Each number is 128 + 24 x the weight over its row's rms, rounded and kept within 0 to 255. Layers, rows and columns count from 0. Numbers have three digits each. The size before them is the row's rms in percent of the matrix's.

# k: layer 3 attention key, 96x96, rms 0.117, rows 40-76, columns 0-95
# q: layer 3 attention query, 96x96, rms 0.107, rows 41-77, columns 0-95
# v: layer 3 attention value, 96x96, rms 0.172, rows 32-63, columns 0-95
# o: layer 3 attention output (transposed), 96x96, rms 0.161, rows 32-63, columns 0-95
k40 099:148149171115138114119161107120082143137126134097166098132126126135138135176120142146176114116112136149091121142133148102130159155165103134114140135141109127149118141067081108157106166147089114141096125151109118110115108156101105105105109108082146108091136140104104160173109134157174142123
q41 088:130122132160103096129150140118076138130140174127105132144108089149123124138138112134160138101151187165080102118151123127143085171122110116103155098130114159129115134106126129148094133160095111143087161149122133096119125144102140139118126140110131109143155171071126152159127138137193094113
k41 100:120113148122145091114138158144081139121122145115163113122150142131128135146112114132170119124111133160094126164140163097113130164162089137100167134154105127127154141096107143173134145133110100121079122157088107116122117162093148095118100127115163099089140159057091121140145138114149112106
q42 075:133106144146135157105146131121157127141151136142131134094089158140112125130092145131140146179136133130128121133095126123137100106156166165172074150131107125124162104137123154122078097125157143166109152147160123132134153119145147118107077084150138088130083145140086103083117134093112171135
k42 089:124122132094126103105140124159134103130141086174103158100126100123124127120114123092090124103135144100167166122109103157123145162113128115143096157096147133143129075150148111114085137160125157123147134084136125133146103098156120163139157136164133153138110114176160136089154095087102151164
q43 075:131139124128115159132180098098139168117128144080167141136138123137115142144130115119151150108095165196129099133177111122120114086147104168132114119155120118117134174132151132135149139153114119109102118159137138108129135146071132102069110111133179123102100146115153123146104096145145151098
k43 065:144130084130128127131144105116132142143062108144148138122095128140118158121148127158076113077152173129118116120152155120143156066143135145117096154124126111124126109112101121157124101145129073107138090128134116133078146135143148131131086130135127106129145156105148121178104123163190101136
q44 071:125152115136140142127101148113095110136107120168120121099106145134124172125108163117134105139112111095168162124101112096160184097126143097120111151122139125149163116120133152106131115151172169089165153127155141105147105158142128169183129125124113140111081135103099099179115147150120126165
k44 113:130138126107143137114112138133182123119129093141081134102156129150116151109148134116095137110131133064155161126094122139138133100123164136155076138092166156126116096140148137088122118106129145151185157111161150126136149130168116128155138142152083162159102129188147123109143119120094117142
q45 078:116121106094151144127089145156135125114158099125116145099145114123107143106121108131066148114124098091154141144059130150158129123093151145121116148134120157098126087155139080111135137116155141124122087110165119147146145098162123144148160116144111153163114134196135110100142138113093102153
k45 134:112145114116119153125154117153165117144144096133115133107118152108133152111125124113058131117138118096173130129096107138139124129117157131159101133087156171111125087163143125096135089142143142137184130122177126143153130102164130164142154121157108162171109137176171109113142106103108105149
q46 092:126137152137120089144146112088093138112117145095120096166149099163160159150118096105169148118129169162107089153152146070120151158144114083115146110157124122143080161109101121141121141148105112142107151155131118137086136147086101134127161134156137135129118154110101142113139119150162155098
k46 079:092146104138135138123083127139191126102131142167095169107103144104140097107111126108111164108163123138156155077114098145114123129117187141159110123103103132138137106156132114111137117115164136154148185112154136135163137115127152168132146115150117166129149118165164114096127093124107115153
q47 078:144126165102156119081138092131080141132134111118106133097143173138102121134106121167178125115099139122140166114118123151109097137086108135116106123142158117141158119126135105109112120137104162119091167144162167133113131152108129137118083067119084121143108125079122126152128093089166120133
k47 063:096125185115169163111157133098136140118152127173126137146131093095064157145124119118155108161136145119115131118113148148163108146149147124115103149142170155112123077170131140094150108133135137104131141109163132148090120161120131168142145167118126136161122107155149116148120088101093113098
q48 074:124133134104140112113125162137126136109114104150102153078139104128129140124145143130123151137144106106168159172124150119142140146125105180163093115128126108124120121124094136133103132136116129157161086145164104079111089147101127126064095090110095122078154133123088121172116093170137106128
k48 064:117141161128107116119127096111127159132137134130108146121106121157148184128153187151109125138128140130122107123130095141149089082121106142172097116144110129116178101104170116163134088123141124107114105154199166139159090155111174136124109115079147124095109124141117132122135117150141111108
q49 085:106156112128160174083119091131183107124169113154091107096120128131111145160060142164094075113144129130160118123146159110150114153110164107137126154122129111173126128121122093128142105130118137114127148118122099115134083137162148119137121080136101144124086114130145161148126109108106148147
k49 094:134098140136143097121151139135078182133102156120181126142115083140130105116135129148170111121097160157104086140135131100096146122134070138140129121154143130132131139089121167170112183129113123109091095158094095119120116112081136114117101133129145133110165122113131136174153121127144146108
q50 083:112162113112122114143149154181153124110135108083160102105123090097131125101113103167128135096128148144102132126146077152161121150126128147086130130136140153145168072141094118170128140122113138111111133184122152107102089154125100139130126103145170149134077132082143105139110110129157124124
k50 075:154092140149102109120087107110151127169164148151082107080117104125154133100128101091113088112131107114161128109100128161116111115144131068100114125120132115117106109127140170102123130137129143162164137118138136124165117116130140145194150129146083097170135111133126142146175144109133141165
q51 082:141127118161145179090190169148121131109145144097113119137120146135104112154125117100146150066126195151125119134158135121098096111162105150098144089097144130139098121143106118162109136137117138114111145136098085121109142123081163113110118143128134112114113128105135141144138147109143089075
k51 094:129112129100127104150114139107133124121112104142126139118103136151152149129142139115111133132147109106159188140091089094161120105097167128160095155114157109072132101165137131114104096149164121138170117117162125121141138100172117171141114137132084140167135121180156105100126103094104135161
q52 085:107141127136140124136198130115137146133087198093152124119105128117153136175156123114151142108132132149118088118148136196132076133163115121137143113124136059140118116128132127154137089135103107121117134140099127125096148096107151104129125128125125142105166124106144133113118140185146124087
k52 102:135112114126138149125089130141164125126139092127102155115139125134120112097130137103093155136128105100168144135143087150152117131093186121130090123071155142090114098162155136092110121152155143135128151131182153103124126103165121159135136120184120139144096133174147105093129093155119118158
q53 102:140133107097104136114118112139144131117139096139125130093135128146117151095120134099096137152121098086167155133089122140127184108133165147146111184111144114132132128189118158104162134139178148133133122112156162132138135142160150172155141114145141153114113151186097080095141141137101139154
k53 148:113123157146137103128133130116087141129109168095155095121132141144123102155129136143187130119122149155077101124153143116119134140160107130108159131162094121132122138078115125159126158127094089116086103152082115124108128148102130108095103110099152085101162164090090143151119158149160132107
q54 074:130162089160154152142145110109120147111157116123134161131133144198127078118115104085137141144136118148121133099163148153133168104133156107127166169135119145096128140113091091151136160144098083150123123100106138122130131094132099116156107150113120095134114112070113167173139153115138128121
k54 072:170084126149137117157103130170120137129112118142092135147137164110128166120143112132110157115142115133126133116087116134113121138106128118152126135104157142101137113196157160103098128098172127182133128096145113127139124123150143134108147194160132155101128096176148132089100138117075108108
q55 080:137140130149111139113121140136134132058142128122122097115168101145117148102128131107143154169102075114094134137117130159119134128150142124109154113173138131123153123118218139142154122119127108138085129101142119128114153118126159131109119117123150108098065182142123090161161140113099152143
k55 070:132107095090134136121180128158105127172109146113093139153185090140103067108082115121089148094110147156133134145133145123116104116104154104141096146137116123084087135157119110109137125124118124163152134130134123169095138122123113172096127133148151123185139149102145170128136121143115122128
q56 073:114143083100154146165120154092123131144133091120137159096132191140137154097113139105112134130149113109072122131142130085128112123096146144134114139121133142135166150115101187107081115169108138143147110105140103161108132175135125149149153125114062105133135133122149102118142153161134103118
k56 069:146115126115111130151135118135144131122116155123129133155166123113138125142113130167153094099115083160123157089128096127144142095102101118170166113092137162123099138074085141151159179159117107120160121111103133100138093162165092144108095124069146112083134124125135138143101125129126163127
q57 079:098146140145117116149158131095125160115126117116152119173160131127150116136120152133121137090139158136112094114149126103124143162146098117102152112143080149122145189170120149104100160178125135140086160151131149132104116095094126136114109136068067140138131089113150159120114148099114147138
k57 074:121119145090091153194109087133142100107137126141087156121129114136148125121148081107136123144100134147149162093097110146131103109116117114142106147087099141129134149130146125113114084103161130091143139139161110138116160140124144142134114126161134137130107153137076117111114038117098107143
q58 074:133104099132110108113130148100149105129103118107116115151104152146127127111168173142105158148139124133152107106109111150077212089127144134147116137081110152081119119106145121075097146139136122132120158128128127108105119119154127128075124142147071106134158137144165146105115167113128152129
k58 072:138112147132143117067116122145142141100097139121147138131131125123137130140130130141133143091121120135140130115102163077127147133137115093102161137147119114145162121072048115147160110126114092086109097112077134141109098167099142125097129168077150101136115108126094141119123098148160154123
q59 085:129150098138145113112138139126098149138097139150107161146104093101156145121154131146092139079108142093173095137097151155147110082131144144152156150108137112105132141106158157078111163123126184169145100138133086131148117147135068117134168126155118146125118127138164122097152133122129104148
k59 073:138105120119152131117143144111116128146130133134138100133147116142173131170154148139134117090136128167132151119188166100120099117128086070129120065123098144155153163108072123140124118126124112093132156155136108129129137157108129145083091136081093140109136146130125140131112128179176139126
q60 074:157117133137107142100153155133089088169128113130117093153123116146140114146118104115131067110189148168114155112103131154104104141136106119098136105131171125171077112122104153108126159104091159166135136142112153091120114111135122137129135118121078132103130131096108166169154142141149113111
k60 077:116126150119103151169132096110138157133139087151134153118156133150128130097135124130108138150091104097146143149136133114152144127117170132131114113112138132098153077104141143097102133155159126118158140101124152148154111092125122127119133147144103153143096113176167115107175114088032141148
q61 073:099131102150074111148164138169125161139098089144124130164127117145106096115153135131165131121141126134120137102140145116130133140100150130179146128087115125143100160105102104155173118137165148092135093131097137145099113076119169125162117101124125142134103168128146077135145094139092160142
k61 067:167149122114166163178097104108132105072116164108119146144136143147160097134132164108118147160132141134141114086128140099133137085149101150098131132160180132123127107162153147123142169119119115113127121132144156146169184146134135155111101157103117107127164148097138136112151094139141105166
q62 079:128161147087167165106116167170163130133106077167100125120107105127140135148107087123124167113148108095138143158083114166130107087128145155171132148146142140133126131146127107091129092113139123118113105118151135190139141147123119141154146142155098100116110105120078096137107130157105115123
k62 084:105118149117119133166150122123124135152134152117170071149109115139144107161119155116173140120118110164069093128117163098125121181160070171107150139136112112155145120109124140180120136131128108145098114162129126090108125127095119115083102112109147132105148136091089148135150125156136116127
q63 089:113118127112139145136146111117120092101116145125155135124139107125125165114080150124108151130148191122116160125116106122158084119070156127143104115122147118095112131101155113120118104132117128105096123156188124171120146117133092115128097076120125085158151167086102126138120114178169117137
k63 079:124092139069126159100142113178166128113148150129174116085112130146104128195147132117105147127165133123147117140078134172125136106105123136133080139137132160107130092139124109133119128141115121116149100092152145127132118048131153134103104129136091109119115164151151107111118110125119106145
v32 122:137114126131158134129073125101114102114137161114116114145165124143133189122159131099151118140109143148100156129159102086138113131130146189124094141135158182149116120113110118117128104127131138108135152153092111105112068106148105120119138081170134149158115139105157097106160158125159100127
o32 112:109104118086103114145126145128136104092130105107121089132178114155169146114132111161178124103165177096109188099138099123120103142096126121110097130117160180140084116113135088132157127143091132103154139145130118139109098138122101133164148118119077103135136133108113129145138125157144149149
v33 148:103077073194104131113125101146128139124153141143127123099129092141166131096122094153134137129140136154166145164156103115086102106173125093146126119145130129121133111110119099138130149109162086119120160111104131157119160187136105097114140126154096150148132122142106099142120116128151081148
o33 130:095102117147110128129136120156181104108137128139124062079087100150127106121113137113123184149164131131103127149121141142123074099121123117139117133149130126106149082156132104156133120106185129120094101127117154169139138089108146141119146118132136104157150140075102121126132072147135137138
v34 109:128116115142150154137117101166108166104148118101155118126109111114166107153089150132104114104158110091110157159157107123085109103140163122134177126182131071107160137111133105153100111149141146122122103083119147104165161146141128114118132153171113134167124138090122130118127139105084105131
o34 100:098147109098114165128154138096148115142127130107116140127127133143147108090109145130134197166104102128156114137115154138115130138109179121126178152177129095091152155166144105137145101135164068132102130081126161109121142133118135106116152108131148133132136166086165133124156120144111102095
v35 132:153154166150132135109141138087088104118111152105149127133113109145143133159136099110106130132167147095139155136167142150084121108109135123153118170164138104148184108140107084160113088125156136151133157147152149079099117136111102146127097094118064122112146115132163123163121149118123107117
o35 120:133135135103107170147154127130118158114126117134148192122140146134126137136133127101107153106124120095126165149149111116106095105114147124185127153127100161107138156155135133071112138125102120110130102153141136128098167151122091157111122110062095085151161163102150127139106106172137099158
v36 125:117114144136130140132189094109094170077145175161126121128071171111148115115148099130132102094134113109129138140129114092155161101120113140112134180113145151134134147110159105113117123140105114128111125131174124120135116139113079168158088143063105145128143111132115139142090107129133106119
o36 123:127134124153124145170101139128084146121169113192104135152114108125092141124149188141121140104109135109115095144093157096197128105123148147149161137137117157120077135143137129113132128137103125132138103166159152137152128111154103171154164139128160132115139153116107104125132119108111088168
v37 134:114151115158102111155159135112131165153152118164132156108105080125121148157097094122130092095151131098094110115131116100132181102157149091145144083096110208158116156119144127126148129091165162127096108147128154115112125100129109121101124123121107093111121103119140103108132141098135126123
o37 122:141143112132087106145119120090134142104156128120119130130151129148078143092156154118153138143132109115114156151113085103116188081143118104116093152077148146114111114132144123109179074099157108124117157147134137149112134118131151138069106156132155115115137147164110105113145171144146115096
v38 128:117163111142133144183151109140124128156131179133134112112146159151114135097120140128134128135128128116099094121110152141086124124119151094142105183158153136142159151102139162139131106184140145142171132092102172087165154115152142094106108090098097101120126100135156113165105137114103143117
o38 112:089162092167096117141136113104150179154088138143157139160112164126113126099142145157099120121145156106109133107137147127124123098140187106129119116125128142151115152135119084100169114171144145117128092117125145111159162146102130120118072117121113098127102136123182112136098117096155162102
v39 125:088103135136145114114137128111104128114118130125135170110139122116181140144162121126135088123157085112139128137121114146119144127105174126117159155124164133095145130136137140117114110097109114106144103186142140121130105136066156111149199147097086181139125134102082140123158120168133116160
o39 117:116129127102138126146115175132133098152138112115153152107131121147146153096115148119121141148126154127153146175130123092156107122145133173135137124148167125131131123121072187152108136107138100144120064144137155124109112166151095127154118127167136108149105152116072063094100138155139109117
v40 141:140105116131102124091153150128146157093171121114119142173108097165144177129141114114067159163147180124099099090128117104123104136105140138099153111154125136095114100117120139177121172157137114136141135146077164113132138122122141107113110102139102122125115122102119120153101100082122098142
o40 132:136132145149079138115126099104124131149128128094156140143126110155119187138124107105100161155158200144107123125116074134129106116116125097098112090183080141105095118157138130135125177155133116107120167121137153133094155124126133111107139144144110136110101164144154106140143086105141109120
v41 129:137144158110137123112135164071090162103166130153117214103148087118124136119123123132121108145102109132142149123129100129122135111156154160131168142151099142173144132116118166121163113117101110140112098135146150141152183127121154157107104132124166125134116166165156126117129143154159140154
o41 112:098124106080126129163107144142150139124153111155159140099165082123097158132144095128135146111084120178142117119139105152115180122160118143134127142141092127166106160111126143154161135090116114103149127130156106132135145137095129159073111090161135121127092146148115088140104121157102150165
v42 143:113109094162124120113108097083146107121115140112106130102115115072157166120136117087109138082122155099108118131180102139141140095122126082135106131104129126142158131146089112161082090083152092144131127167120119138096108078118143120116116091132143128129129082129095120131142088129120136105
o42 132:145124171119105119107080111136122119117119157162084161102132089119171181075118111105108120153142104115087179119133126140149127116109119090136108107120137145148157111121144143126100113167154108188110136120136147137131138165152103120115094122119092121116154141115093114127143107185149126112
v43 140:131144125130157112139124099072088088110142120106102145130080108128119141111121124090122098174129123158121115095092102153130146104131106099178120109118165085141129116137144199149134129138129117112094088117121124140080147153115088127100111127123122176121115135158142144098121139133128081149
o43 121:121113147092119123139105118101093080138146135127106102112122148102084154143116140105151124157127151146129143102060118126120119159102116152118101131164133140135150094127118174120119103127121150064109152143158146128160130148126127150073053098130118119176115143121115131135133153102106120156
v44 153:122165110118128135113114109129114073172105136143148149108101152116134168134151143129110131134108089163134104117129179141151150098111140097123120093167107087106124101134129126153086140176147147112118133134140103104142156135101079087126144098152105155079127138148116185120139118124143156091
o44 134:103127121164150123102097138114096078119074109094131099077118152081131164118148150092120115112155135100155161143106120133103124091135135144132105119163121091083147150128140138093102147149135147114156084130129119103154120142142129076108116101124115165093141123125145172127124169147137128140
v45 136:103148123109130131139108144114146102123110127130092086148091144133117165097152123113108155153105146100125136118149075124056117146130140130135077099128115152131160104110074124157174111141132124121167131108104085163110175148134130140106130130140147083101124132128125101160170138112153109155
o45 122:139108131124091109133112128133166128120112079136108123136104120132147143139154102121125108119179088136068134112147109139069126148081096132113160105121113176150170139118130176126140142118115108099126108090103133126141114148122176142096129150112085100116128075102157120155144105092131131141
v46 134:127098148123114093124104117147136118111114096140122085169106137154092118178111156127134117145118115105105112104158136172139118102099129118145090178128147179090060119099152146127155095145153124120134135164104158144154111084142108172126107161134135100092129120144116119133155123112117128155
o46 122:146089112172118142118095096107113108132118127138147165125158160169099115133115140154126085194160100148133125138140193101124147125096160089124125117106128159131087155116142129144157142129086135091131151125096163096097105123157128106145129147134120124113133116171101162124120144111102120159
v47 113:061113139137136113122089145148148132161124133110122077115117098131146147099157130146104114127138096101146151110127131140130150111115116142114141146146128117101077108122156119134123102059164134091124153108169160113135103146124159158086188132116117124086163146120157123087128138118165137142
o47 104:132088123162127127129152160107162113151113117103164121123124108164153128095110163104103119121148119146158129137123152127100133138154127143152159127148141106123082113086142134153119119072128154138147157115141157120139096144165099128121124197132117057169163107121147145126118149181109118111
v48 144:090122172111119130101067107155128146125134140152109126093130078086136105122118067095113104133074106118090128104133138118125152123114135116125154118097062104152112130149121126130078102133104130163125092107152125129143130103109103118139099119104118081102151117121141104112114095108136137112
o48 127:144123129111145140134109115145122132122135140133071158149138105126127118121130128060132118086101118119084153116123109151115179082152127144099165169167081085105099145094174105132121143121142128162123109120119151134150145134136120106128122185125117099154162140166101119110110162099125154138
v49 143:103099118098151143105148121174174168153166097102141144136162113165132132123142079191120106145175151132124116149121167100168151140103129138139113081115132116158146108107137150133166116108104095133132148089128138131133105151131138075102116121125146125095113141166123100122136109135096113141
o49 126:137101138142125156076173129152161141138104114125121124139116116131123160151096125149112147093108151103133096152134123113133114110133124197103132130141119090118137066126171075115127082132116156113107152134153161137084106126124164127116098135139145138144056104164133107141100118126124117111
v50 127:129101157149106109095094132151098133115101095137094079109146119089090162158153112097105152146085112118094130110100123111123100126152147114131110094139104121142067113138145155142099166102139121129131152153126144105127140124150111131118145159152135102116123084088095130137086153155113179139
o50 113:153116122131111087106098119135148082154075133100141127150186145129103100125110150086135118109111127145105148103119111099112104139113103109160130107135122136130075140156146146147113106131148103169171148129096142128149149096186134128111129144119166117087167133132118142109179123096121151163
v51 150:115125183124098093106098124135140170163111176127107153117112121120162155119086158130132158116135161170141105118083145086173112134171118129108113076173107135152093113128100117124142120140122154160150141104141097168129137116114156146142108137094081105130102142133127133135098127123152142131
o51 134:112129104131127104129115110137127126157121136108116107153138073113160131140170124130130143101135143125129090146130138148126159101172111134131141071147097115150131118136120152110144096138109137154146136082112063183135153100117143135125139129145087161151178130208123139101134148143168106125
v52 123:119172148093119091163107085145127153113113118139145124110145119113173133127155101103164118139101160097169151133170110167148133112119115123097131156121121165171143130139113105118170125115124166159105129132106108100171111125158125102137132124152126125137145102127083066122166136164161151122
o52 108:136159091101134119110143141132146153120166106139106131094165131119144141125149140094147115117106128082111169149197126170168115128119121129143135141127137133176150148123123106127223153109177154149115138143101144120093091122132133124162123153127128120094161109123108110161127133143134119140
v53 130:090129105104130172126126142156116136148133136180162125077130131131150151135172147126119163099109157140139136129142116118090102129137142143148120100160105118109120112140141098127137159095076138090181092158175147128134157126145143104158159168115164122105109115125139130117140163093093113168
o53 124:133085120106143128148139122145173151143068128117165129118144114108131141140141115112119121110092081141127100132116094163095114112137137138114119142125159144095108094144090156147126138141120093112138062146072134101172106098122130148127165172135150140092117118118149096106173123139100128099
v54 142:151107166092127139131147167152165132149107116086113129129142139121144148124120116131145107118139190127140125138155096129125098138119088124138162137150142128079144094137132108142131175127143113169132151103151104105134119095113145114109131189188121118129187129130187128108100117139104150157
o54 118:138123130087128134142162142139167127132132156130130193127143139089129094146157117134109148164155150128166109136157113163134082177129102151144115118122108125128116116155155135115130135110112134151151145121164105128101142088136127073100140167145146152113198121109164168114110101138099140099
v55 144:142119112115189145120112127128102146153186108175099145153132152096132149106118148109165125130176123139105192143146112125149110119123095075126157112129111123135148122184122140137125135140085093115124107148072129125164157135140107151161132119136114123089095142111108129143138108094146130118
o55 128:110108134133131132137156129132130126101143108129128115137118152103134125062108123150154125144075111122147143184092093148117116154134133098064146098188077133150170119175161128110148174146117108132090108164141134107140149121117132128146137140122137145113116132148087104134150150133102166148
v56 128:107138140115116160113129152139140112108149108081156116125132116179132127152155131120109121134156133125111154095134101123126161165125151135073101116130123131091126150045109162115133105079093143086148124137127098119138077149112140170118148133166129104109121082119142152093145125126099106135
o56 117:135131163088112101102104168110152105137075095105133125119171133169140096135130127139104144134158119168135124128093114131174179138108146142104133161122117138095126111122128132112091131122075123108115134124151139093088076152097114169143156171118132115129110118126138111158139113129141077096
v57 116:112147151071106132094153143149129105093122139161135193135113119106088122131143112126112128101103109131118123106175140120110140133125126105107132126114132091141139108132142105108153102099119111075124083095118127114169140114129154143115165112154076105124149082127108132084153112143130135063
o57 112:100142084109126118101108162144141125083116134131113158128104153127087146101108124105120120115146140135132133141132133132138183092117114111147144136165123064170148102149138125131147187099116118121158110092157103101118105145129123104162125145138134083093093151117152103153174161121149097102
v58 114:091116165112109121129110161113133147139151133145160162118111145114127130141171096173129133150130180101121162152122163114166143160139127127144174107119104114091175099096154136131136124084133112183139121099133169070139129168093135093130089139151132126141129138122115118113158146121114106110
o58 106:130138110107188188115117123140144149140148117093149166132154122110085130107179139107105112123140169124111140148137109115126101121157132157089157114106099096117162106150207124135138095090146134114104135162111135122126132138117116130123147128125148128130100144134146125155141087135165070109
v59 137:176135106121107164123104102118108100100139107152110153116160123089091128148136134131109088123102120151167133162113184126140123176112082113130111140115122077150152107144122153123180123120098099169124149128116116125133111114127142104087113162131168140155136160136146150072132136160143116140
o59 118:119163123101181164088141105151140082125135106160099142096162112109114112130098122134108087103092147150130172138148145124135100154137088130123074137139117082158146124110124139161112101133071116086119145154129079133144106121128120115125110089146148153126127132086154131131120145089144132136
v60 148:080154136120129127142103169111151154142124106132128128096074149144098119104135136156157143114145114103173123100127123116102150060123173111152127130124149114130143127142100119108201154106146152112092127129091067079136126129140127117102157159123121111127137121114112145160132150107101100122
o60 127:161112110174102152109114185144168134109105108126110129147143148122116125125136178171159146148128115124137114108119103119119119150135120179149141137111103159125179119139093139118201169128159124148135122090130123160136132142142137125106086129131139104110122106091153113128127194116115087120
v61 139:075109111133134131128122118175147137098084156135124122166118192150151135084127151147135164122144115135106116140120109130170161128089108089126097135170148146148147126139122108130134141126087149139121134135129084101113109163106138139136109129147137133126106149092137166121173085071159109107
o61 127:107115146170135131125108123097112084131133144135065089160104121121156131134151145164128091113129100137127088187149078126149091142114121123093132090128129133117134133159138117105167138130100160149127102141109129131134126168144120150156168142131123149154104135139159155168124156146142063109
v62 113:113112114119169142113108107174131138102162097174141122137146111111085146125129169102107133133108127085127135119153111125130128124154116139163125103123132117130114146146148126146101147128081074142171061167087163122161095109183125157115131121105136124120122149108139109128136131082167149144
o62 112:140102132120144131113150063113131122087171145112159147147177101146160117098093143155116120127097104145096133158104099150134115148125117103119129107165170133131135122114143114157129146167098093141111111107112145106160114108147124091122118153132153086091093114165134109163147149138093167159
v63 136:093119129095109083117131108126157077121105120137096133082125135138130140115132110183164134138186115126159107181156108088138150114157122078081160125079130127116120130135113173121157150105141106109132113166121125150131118100127108132123136125111148144078097121158120128111130129147111109093
o63 120:108106194124140130094125157150151137135119110181119155075131129118123108157137134159164135138155121107109132173064123118136130114136145127143120064104135118159113146120144149100124117123168162102122102136165104158147108117132140111133108166121125123104086098125071115128141165148127131111
q64 075:106101110138122084070135132130104118132148143138103107103129134110125123062146132133140111104087096140123143162154055131123146128090100134152135118145079090134170113134139144124178141101158103157146137132126171103153109152147125156146159121108121139132104128125145133102120151183142117133
k64 067:140088120178141146164121120143136166168121096115128136154132153120130115178165122128129158132132112111099081168123157099160137136114148102097100146138176139128102097101098151167109139131136123129120118130157126131115131101141156111156145110097136193148127117123165129162157094077121130158
q65 092:121152121121169099163123120118144156141146118145154155136096116131144125102069121148116109121083128150129178114119187161154114121110148080135129178100178134100160147091092090095088138122108105113143113118160143120141118135170117136109151136117151122134144126137111098143116101141164129159
k65 082:130133117144136156144140087159115088172170115140098125123162169126154113111163138084147131092129113133103122134141120164135114150090137134102138113181116147181097104177117146162159132153124159109137181113146110129139131133131118154152146142108134156143138133169130118165153149083094135147
q66 110:105133145122113121199129091106120148140139102131160141130091130090163154119102141122104099164096104157116142086128178130150143115137115104137132179114157174084161133125126118182138195105149106128129119109137130097133109110138097141129145119118155122130132112175134112129123111122137147162
k66 099:123130111126133176120146105177122114139152113129082088098147149150160145129094081115128131085117125119099130157127154180147172139137153116092132125149127136190118085134135124121137126131087123123157153127134092104150134135123145157152128124144122140163087131148146138161146186081105135130
q67 115:146153120113137108092132201140147156132119144148095121153173116126095092141149103147138131128115139128130105150176110122129103137120127157129176092110101119141105186109167128118148096114125142132124162162113117119100169136095161155157146135143132150171098124073139124130146125108112132091
k67 093:138156144160144145118134145106162120111097156124132164121106099084115102166174135167122145129144190123159094102132144138120080156129093155131098132114119108123168138113103158153107115122119137135073109132131144145127123137132114117075123111109164144133131116078130116115085127163156154090
q68 094:107086088129079161125131093121118125156135116092114118122083156132152126131143129086131134151106114167133123109092109183150123152093097095144120134170096123121131121163115115129141095156123103162123094150117123124144168083123137129101110111148078144135175118143137127132119117099143140183
k68 104:139158119153157147125151124097105166121140137138101152146113154085066126114164108157093179093136141090128122133110133159139120129151132149152077127129107125116087113159159126104085103165072115090143147107159137138126146130149131155131157139145099142129117147147157102103108106137093116110
q69 092:143158109151139111092131141131098150152115131114094106150104148136121075109112112158155165140092131144131127153137102114153118177116124144092165082103124112099137155104108131130118148116124154149111137147073108125109160148082116118126105125139119141096170099055118161129151154124161131103
k69 151:149138149114163100113147160122145137129132144116126145151144121126124062155106119095192134149122132163128109095147129121089115160148104148129169126098102106114124169096109153139113129111134132165094145135083101120110136138102149110097151153144159125116141103053094137144159131127136149092
q70 114:167130112114160145174112109169154118094140113123173111142122096137135140183062153169126103099097129139155156117128145117147163140155108147137104152130124099131105120132125098137155145151136101132082104134146142120131162162085104123111144105123104108131093134120157097084170137146147132121
k70 110:136128121126140167097135140142105119108141109135117122078156138123068101106125141085162107155110094153140146160125170119105156141121118102116127151109130101142165153088133137127137097091158139101151161160140113092122096133136123071099075131136152125141125150143124145166131175132151133170
q71 128:125115133085140172161096102128134099115131119079116108101124129078112150147087111099090115135135165128094119146094091125110104133113119127154093098138187131099105170153147119132143133099080116133129141118116155135095120164150145129109147146094084118143123114143140158145109075127140145127
k71 121:169143115160140106126104103124137118131122167135077138151101128090104142132131153165123066123118118148119122101124168135141154132119107085173136120084130105192117147110097150128156106120141117139120136089103117152164134114162160138127092130125124102130153113173138116077123173103140139139
q72 080:126097131147140134120105145148114117109109156142093128102127124114135121155152119122117127090170151110141100134100141091124133118150091189146109113155151097165106109105158164118080095132110178081134150121107094159171136117083145078158117115161146139138150133128164128097134107134124124157
k72 057:119136142150161110172104102108196141107114106144125103164102117134139154138159143156156101161101131193136147117129120133137100167094103110110150129128121132060169107095099139134136133133110102103142099106114118106105154132147115130099115120137088130140121117102118083091084119122141139136
q73 075:125082113130078131106114118127153132059119124124122102113148151147094112140147114150164123162138099162148135200151080145158120153120121133122121088136117111154110081120115121118184143168122112114109108159156167085104127142112125136119113112148118125119087110122094117132117153133111128154
k73 060:104073195175138108106090149131140122112111128111148194110142152073120133121136113135154160111117130111075161134112121111102125136113127114131134118109155141113170127084163146148121136109135122160157127134141133124173143103140114122115148117136168160126096176100129144097139133158140148120
q74 066:119194114109121101073147147141155154180090092148105124127095152131144118113142163113128125134095126152166122125159166117111121120120136104149137145110164119117139144116063133114114094124111115127126103137141148097083120159144149131153142114153117136129130131156127071165115157138177102144
k74 060:129132193112125159100132076139156092142116127118122153103146133127113107119138122116115189162139147140154144110133116137093106100127111109134138104106093175147140173163125126178089152137125153152123140120129142155099154177115120135088168128124134155089129112113110156113126113135128170087
q75 080:128157099153070158133090121096133106102142134098103149154086137120161166123191129119156157133135115136160132112114142182153114130124075157116126091126122117117132176155106097112138180129115138144149146132166158122150181106111104118119126148134104131101140128116131101093126139131114112124
k75 087:141104125154097158115157151114148111132174171149069120093148123151126127117151106180091118129164132114110118130134124166154089121129117111135088124152134132145130075159138084134177137141108125109124164145171138134141116126140151155114094098074152125152109139119159102141107145147097114118
q76 115:104093150113074116149123071126135125130158093137147132097105110127163160127106119110112082143127141151113132124106140149129140124098129068151092176158126152142117086122109154154135132130142075107135135105144138127157092119152114120134159117151142108115126144198123131156107096121148120171
k76 082:167129119112156127157160106130169090152169135138134146115091125129129122184166090103120158163130152119164100092124110175162151136128119141131136137146122131119107130140111093170132120067147139128140139132145109130117151113160106171144156114126152166164127143158076119129140122090103119149
q77 133:150155097098144116083125201141127127171149153120118118157136190119141117134148116140133116148100118190137127162143140112140121175088127152140167139122135117144134157091101099137125121127123136119108131199103107129113153149095133139137144121130132119153114112063118099142142131109126152117